Weights of a small transformer language model: 15 layers, rotary positions.
Each number is 128 + 24 x the weight over the matrix's rms, rounded and kept within 0 to 255. Layers, rows and columns count from 0.

# layer 4 attention query, 64x96, rms 0.105, rows 0-39, columns 32-63
[[ 93 130  96 152 136 149  92 103 134 123 132 106 172 146 138 128 119 179 167 174  65 123 124 105 167 195 114  92 126 113  96 156]
 [139 142 102 111 114  89 141 174 126 156 115 151  93 105 128 138 149 104 152 148 152 120 161 165 143  94 140 132 145 124 164 106]
 [104 127 114 144 156  99 142 128 135 159  86 131 131 117 145 144 167 111 115 140 122 129 132  96 141 159 159 109 139 100 132 123]
 [ 78 144 113 105 157 129 100 143 148  96 144 177 159 180 177 101 125 113 128 118 122 171 159 117 144 127 147 132 135 159 134 131]
 [178  91 123 103 111  55 165 146 105 142 115 129  92 125 129  68 115 123 134 106 157 139 162 174  81 109 115 152 153 121 101  69]
 [131  82 124 120 134 107 176 192 127 153  86 113  86 107 113 160 141 103 128 106 145 127 125 127  90 175 169 131 122 130 131 144]
 [135 175 123 124 124 153 103 116 156 152 103  82 161 128 133 116 132 133 106 138 122 172 155 141 153 126  99 120 130 104  87 104]
 [146 136 161 132 152 173 142 134 106 133 146 143 180 102 113 134  97 140 112  95  91 146 123 115 131 108 118 128 178 116 117 133]
 [105 109 144 124 131 148 140 136 140 135 125  93 141 117 136 144 122 138 127 127 111 158 121 135 114 148 159 137 111 110 160 118]
 [131 124 165 134 150  92  96 157 122 131  64 138 159 148 140 153 150 150 142 110  94 157 192 157  93 155 119 113 159 123 149 145]
 [128 131 129 138  94 119  96 147 121 147 151 180 198 135  98 100  99  97 112 140 137 136 117 111 121 144 106 176 104  98 154 121]
 [130  96 142 137 118 155 119  93 100 146 101 139 142 113  99 135 111 118  73 135  88 173 121 123 173 106 109  98 193 161 127 125]
 [108 155 150 128 110  81  80 192  88 125 118 125 138 146  96 159 142 112 151  99 141 148 123 121 126  75 121 131 137 153 109 116]
 [104 116 135 163 136 140 145 112 150  64 124 139 138 161 141 121 160 125  98 144 117 115 164 146 102 133 142  97 109 108 103  96]
 [152 147 128 122 189 125  98 140 180 105 135 138 148 125 143 114 130 127  87 111 127 124 142 163 120 131 112 144 129 147  93 103]
 [ 71 119  88 150 126 143 130 179 140 137 108 108 163 155 138 147 145  93 137 125 102 153  91 119 135 114 141 168 182 136  81 161]
 [132 131 124 120  89 143  99 133 103 150 124 105 104 119 158 145 115 134 155 140 109 107 139 155 116 134 120 133 165 131 148 138]
 [161 114 141 170 125 123 138 108 150  58 187 132 101 136 117 108  85 127 144 118 127 139 149 163 118 112 148 164 110 125 102 124]
 [100 162 132 111 109  98 116 142 142 155 165 137 127 121 106 115 106  96  72 103 144 130 153 155 119 152 142 169 143 172 199 103]
 [102 106 143 146 149 156  65 123 115 148 166 119 142 126 153 108 112 137 166 154  70 120 145 137 149 154  79 118 186 133 121 126]
 [126  88  99 145 143 128  86 117 102 102 138 176  80 147 136 136 139 124 133 118  82 117 148 188  91 123  99 160  86 133 142  93]
 [124 148  77 113  91 169 151 115 125  93 176 114  46 129 141 129 123 102 103 129 149 101  93 163 107 120 116 148 100 113 139 101]
 [158 123 127 168 145 123 136 140 149 115 135 112 137 121 119 117 137 139 121 117  90 151 107 158 123 131 110 124  57 154  90  92]
 [107 149 104 109 119 107 111 158  60 177 145 157 160 127 143 138 144 141 150  74 134 131  84 136 138  91 143 159 187 135 129 143]
 [141 118 121  89 115 125 145 115 114 144 123 150 137 158  98 182 102 139 116 120 114 104  84 122 141 116 112 165 168  86 134 116]
 [120  83 131 141 130 100 141 165 106 133 107 120  82 113 102 142 127 130 116 136 174 116 151 106 105 156  98 122 186 121 144 162]
 [ 97 167 138 134 160 110 112 120 153 116  89 115 141 144 116 162 186 209 140 125 155  89 107  87 139 181 136 148 153 104 161 142]
 [112 143 124 105 198 122 118  93 143 146 155 148 135 113  94 127 143 137 116 131 119 125 150 126 153 123  66 124 130  83 144 191]
 [143 139 135  76 138  67 176 157 117 141 109 120 133 138  98 145 109  99 121 161 141 122 128 143 132 155 156 165 144  87 136 105]
 [113 125 110 145  82 102  92  93 111  91  70 111 153 122 113  93 121 159 133 182  89 149 128  88 111 151 144  96 137 151 139 160]
 [111 139 134 123 115 102 108 120 128 139 169 114  75 127 116 117 129 139 119 148 167 119 134 169 114 153 110 144  82 107  64 114]
 [170 128 139 123  70 117  95 163 146 189 123  93 114  80 115 187  94 120 127 138 193  94 143 166 142 129 112 141 125 132 112  95]
 [105 120 120 130 123 136 142 137 127 115 132 147 107 152 128 134 134 129  99 160 121 156 123 129 158 168 152 119 133 111 128 131]
 [115 155 116 117 125 150  99 141 137 123 104 129 118 127 149 145 138 140 129 130 155 120 122 129 137 127 121 121 140 139 119 103]
 [112 139 109 139 135 150 139 126 139 119 112 114 106 125 128 120 140 124 115 126 101 151 112 125 137 127 138 119 152 126 133 135]
 [ 96 141 130 121 118 145 136  97 142 123 148 139 126 148 130 134 101 122 122 137 103 156 138 132 116 133 127 128 130 111 146 127]
 [117 137 108 122 140 111 107  90 134 162 109 123 104 129 128 134  94 133 118 110 113 123 147 149  85 108 112 168 165 125 119 102]
 [133 111 114 115 138 117 144 175 125 153  86  95 102 113 127 181 140 141 143 111 113 120 134 136 149 162 110 130 148 153  88 163]
 [120 122 123 124 180 106 143 148 129 132 108 105 118 152 105 109 130 125 136 122 119 106 108 124 121 134 155 119 127  99 129 112]
 [157 140 112 133 136 149  94 141  94 123 168 158 134 154 161  97 156 157  90  92 151 138 167 153 140  84 125 105 189 146 103  89]]